config.yaml
n_layer: 9
norm: "rmsnorm"
norm_place: "pre"
rope_base: 1000000.0
qk_norm: false
bias: "none"
parallel_block: false
init: "normal"
init_std_qkv: 0.0332
lr: 0.00574
grad_clip: 1.0
Each number is 128 + 32 x the weight over the matrix's rms, rounded and kept within 0 to 255. Layers, rows and columns count from 0. Numbers have three digits each.

# layer 3 MLP gate, 512x192, rms 0.183, rows 488-511, columns 128-191
112132076192190118089196179068100098161126121180106100084165131162158097174105129099152093105139098130113118136086122097104134153102070163148126187103123179124078143151127107126100144130156145
082140109113129106096194126181133130096152148150125142122170130157113141077101155112134105133132110144075080139163126100124078110099145133186151128174138158094123185110127157105140104121164132
140132130136163096108178120088149170115114136111176109112149125161179093181108113162070098127121117104078164065162128157176097125094163065116112116108136186145101044121104133115111142067167115
101168099194123157116132198122097117174164107084144101155117151143095124181115139112111080158127122144109138102150137138115165184152152111082122195125141116095135181096152171121119175149102116
147140097100175132154101126145086171104111137129126093134144145119086117186116107153123165094108204146118170157128171076115111170148093139134136131093118156139137156173065175113080113091108098
126070123075088136110099141123145142073088099095116156106174158102112070140131136107159109138139103112105076164116083181143125114151156167165110132155103121143138170151085109134130088085103152
118152127108133086134077081155178137148189121098112083106145081089115087129207153166092120120088135146118126101106145084136099057159141149155119153132085126149184167126137115111140147133153149
124092132086102112084109059076128132123129133119097151216093151088168159096100119127116082145118139138184118168154117150106164145110128125136172102156075122138124092101147144141117118084141132
147163071177166101100137165120165069178124168176091159085089128148162132155175088102100140145106096096110159130140139093126158177059127144119112104092195119104112147144119158118115139182114119
148092159099126116180138099152139124120146115091090176084151142148143148115148116122155164110141165130130179122117148087092123156168106111142060155161093155168125119130162171105113119157111108
164123153141168177079124056176083109125150079174106151125132125158143129115145150122081106202154132070073178071092134127205128126155142147119086086127175165132184166139135075119156156159153117
065071138053116111118078162035133162117149168157108142143112127086141111164086105110118135053131126037027099139127112124113135140154148143099169111163152131109160121127099161159097116072133103
152109165128163102139156101189110151166120165116099105149073131132123150110146142075182182144129129143148108093117118104113128112140141136159105158129111053134137155102122144156080151154143096
105121093155123159121125124107173130109111094114183147155115209141104119137160133105162172103145149112131103117089152109075072073110196092138165093176112145125151105103127157144110111115118126
150121128151153153128179174123135138132031107203121092107059110120099116173111106094136208142130094160182101147171089095129127179139071084123133154140099078072092104096089104134136122104137075
086123059207143146117097132114131162140119159094122137052184122125179105051113139162094094126094116141181108189177123150085145138110115144130119190141150133105087101186124132080157166099106118
148150114111126110066134166102165143116136152156097140110131124131094176114146118094123142119146085129109171119137157154160128128145141125152090064120093132156095185158095094049150065145163172
162138113154149110089111058199111113168135140162061096143147122056126169104119200129155172157169128144131111163176099194139154160101115183104122174106162212134138103153015139116112173100139160
132134157160082099071104153128081113166189102118096073148109130147153078077103113089157159121096134192115052114119128082176130165089148050173098132101174105091123103158100125136112120191136096
118092141143127089130130113136158103196125115148124159139105080124125084164081106120069183136221121114137155168119128091090166189125173131116077123146115113088194097131123109142114151132124123
134105059151133128138104086173161118162101095095069122120107079156125154166125176152130145162157115091082130119154112107090100140133157226159124123151098108140144138164202114138132123116163165
120134120180061148058135132160156165139159089148093161121164111113119220089121078087101130116121116124151122158151070160145132098159118101107096121128167169051126127098125054164123127102143146
103146166142172126163101138122130156128120149099155161072119069119094166110155121181152149136126102118116168089141146125186105102115181132099180174101127129159184107105079135136140165132153137
124035136101149145122116077143111156080127102119119114111087136072071106115087150159106087083124152132096124206102111093156093165143137069182136137082147175179098111173096121094142071119129121
# layer 3 MLP up, 512x192, rms 0.185, rows 488-511, columns 128-191
126131148158061078117150091130151112139108096180121150153155163170065099124143102135119104133132130132133164136159115108108115074128128074156113153143172095096098163147077148126162126119073112
122135105177144135119105156183142110190153181117160105138117124146183136151139065106080179112047078109134083125127115169120140128046083122142207097130140169100080126126211117140156150099041094
170141135122128095128088100120111107121100112148115105139133177105152118177102155114093143173192122103125090127096168087117127121131159116100103114158146063118137181103167134158140140184146162
098120135107077126111173151101164143124127135113126074193081188126170081152155134062136157137120105180125149161115133182099110178131093148145138117108107177133116107113118146099195093149147162
130162145170130150133064116215078166088154120128134173117134120064123115155136137148083128126065163158122116149106166164120136066153106143173189124144034116197110132170082175153119086159130143
070151094106125121137138152101141124134124137094091129088153144107090125150198158210122146078165132094107102092084058098121114091135119143138059092134090103158132088172086065156098095119118127
161131112103042103047088104100150147090104114055123154109097117144171139163132150130113162218144102096141144166154126104134097125155121132092137094157142108113182168171137128081148149088158119
165123181101195129138169118167163120116139198151139183159069135126155124134122062145075137101091107121201125141112114139095091132145139167135173122129145181134140114143120164086119073152191119
115171107116128159123124115151201117130148101075153132096116107171205161149098087111172044087145154137162074106125086127162169142117106130122164138176131133078083102114130134160121092137132166
186155156177083128113103138096202184140159095164080159074135149128125105207176168121081118198129163129120145184078169059138130116119115138119161162188085206178136110115137107124074141122120108
112143143149115125158121103116139117099090164091116126143120122116182180099093092091153113119188139164200088121145064123089100142091144129087104144156166157130129122149094154129121108121115123
149077185124100119118131145098120130119079161121148181093113160090129133155153079110148104112191087068193126113113182114088110081077159069124052187183144114122061136139118088127090129127117179
120112157125191118156134152098106174132198126151131119109124123151137147106184147164129135142104122132084094147113156134123161118107071183149110121124145148140135162112157133137143094120106136
143109098129087090162197129150123116193103160147190122099092142126148110108142119136133136111150119140137097164078118125173058097168084102101140156178114116169113082140057061107164118119127150
124137113138150129131105105168188136192072111166154154080107137156141170180085082114185168152130067171160120173147175122154106141097059090084106145153057080106139154095126144112134080159092130
145120127134066097117131126205127110093111118075153145149129094101116194137130161137094127119118122185158137133141133113136149135111140163107152144104160190143160130152146087115131106118109107
110118138088127109132098129150131166143142130146123177112159157135092135130095110141158117080146148122073126092150152176167146137154149160143151100122093097123141128095131117098147096152151184
119120128135102109147070126084134103076046153117099117136112081134088076131130149031099068151083159096161113144136163152139139137113106127043124089144138132133109113146110126092130131156131157
093041126111122146187119177144131103182098098129109119097113132091059226146212162157125110108183134077107145114111150076147121122107143119205188123096124140184124088171097085231132182120175128
124109142143116124191123125093182076162100187114072140123133152130160123183099117144034147122176139049084140141163130124090176113171140169105087102144180129089129082140088083154114174117128135
124137041170080138200124121108097130127107153101118049092124103150150141145102114099132117146099108193171071129180130100078140106132120106106066104124022154145107146105199095159124141108154104
159064093151173163131128130171181150132125142157138145137142118198090131164143087151115130169144120139113147170064174201077040082130095192121154134127126093146127128126110128140174103115081104
114126177107109131092123137152108146114123156091121152180140167165080194104117157107119162126161142092076162183142168168117134107140143118121156151082106118087101185124093133051146149056140138
120157096149150141143058131161174174141119102132168149111161136142136172142094111160160115118118114094130138154129131162093112098149069121107119216129047164081153122110138139130185111127114144
# layer 3 MLP down (transposed), 512x192, rms 0.168, rows 488-511, columns 128-191
144113090076128169114146085148095183099132153046140116181131089117174165156141154064108107158115103165135147122171167207120099123161128169066132089101142097108126116135160187134138103131163116
193096159164130147140183083109172191136137104155136206112148108149027073155140150124113111132125152164131179116128171064121078136112171137165080112110112174153129132103103132107156136199109118
119126132159125151144119112106090082113113088188111138143155140147089114086150132178143137067133052124100109152196132141123129145134105105130133122144129134132124139178082163111128098083118133
193149172199162128170139124147089110125130121122070103100135131118046152101130150155090029110108142114133132052160150136138119102126148085165130159188165100102104121125146135145079126130125138
086112157143081161109089131174107101128180132160106131161131197152099070100153111102119093143142099107133095095071165159085162117097150065156120148148126124151167069101141110129088152094167133
059068097066128130097158144182128109116089160044127118099165101106142158091140133078125120142076133084098122109102109099125141151157156167133137097111121019095119140137144100108098092125069202
145143180101175109166148134123044091064106156153129157158121149165137143106122139103142084098152140189155157086069138162100132145138194114129170184130117123133089107103123105127132089149129099
091108193128126125074095146134125124161125110127141146152133108135118180136097089142179098170183151167114175162128133196095105124146091150129143150163075112145181110146119168186154126123089074
103098190136119140124128216096128170076124101133122093124110161069129086119176140172119149104132155093077125141136210110110142096106160146104173177140074129118117160108149116136107137153180128
176069087093124146131133112174116101133060118121160123196132084123086162132164098123130099124156100113087122135110141131117119176065133074126170092093179171171096136070081196101097126129135195
090133112093099142072156144161137153139081102160037135144148187121119081160192149117148158174069105060116129116051187096148105121088148093102120155127131122101165115131156120100119148167118125
147114136091125172141109173023080113139127156226147079096148139166124108202098098105106119159208094093151087104072093110127122115096113105094106159120125116164086132110156107150110170144125147
170121133150067126183114101131139116143134143161123113092140155134154130116140123189175128132209144089156128150142186140132110148146158121160175150127090126151093142135156079083160090180099128
121138109151110140152085105091138132115138118191104153158178189057065117103093122085119104081162158076130125083165143127108098086103168126119091132066119093103095138133122142163168131122119109
129170168077158079082178122094129159133073149114128140103145140132086103105116107093120192117087148137098162113148078126209128100160126103104142169105105171129139071122149191116149108099154080
142131043108177112134145167101075156131116138182116128083148137139159171139124153149129112140131125097145128108089132121143128125144069134172158129140064078156104139093092154115140114122083100
162179143167169075130140122121147109163108167154150109120135096136112144107075122157094174122146094133119129136116158123098173087093113117141079120182127117131091201149110122076119080073134176
121125119082176118126128108128156179082099120170134176145111125065176122101119099134132068122160131075121153153147079155141152161121053072109142113094096107094129122155118082165167132152111156
194157101179190113119126147130185131158174131077157115108109094087150100137049119139115141171148055136140136086113091144108171090096106184104116186189122131169144164151075165091090082109089078
074131106211127069162155121155083146147137119164111174132179114133081112130101128114170173111171112117140086116106116146135114168169145156132059131117083112091166134099116138119132148088123121
167144176112131110108137193110183168098118136183150159151163154152122106107133109132114117079160110080127133151112141178143104145135145121165156040146095075135168124133044086098212124123138109
106119115162076062139108133142164126121151173154135130112162114195095146079157102134098147125139088121105154176119143138124098090127110097093116076132138115169082132078122189082153126154106122
087147124103144098129116076117112130128142143114090128201126112125041152102102117151135168134106094052095129143088151147115123082118149073119181161148090160137151162097121184081134130074155160
111103048160163090091143103176074103117095047169192088124161191100139166129135136148081169115129148125157193152095117149109162143166116087152078125123150068096154122181098098181051110121096093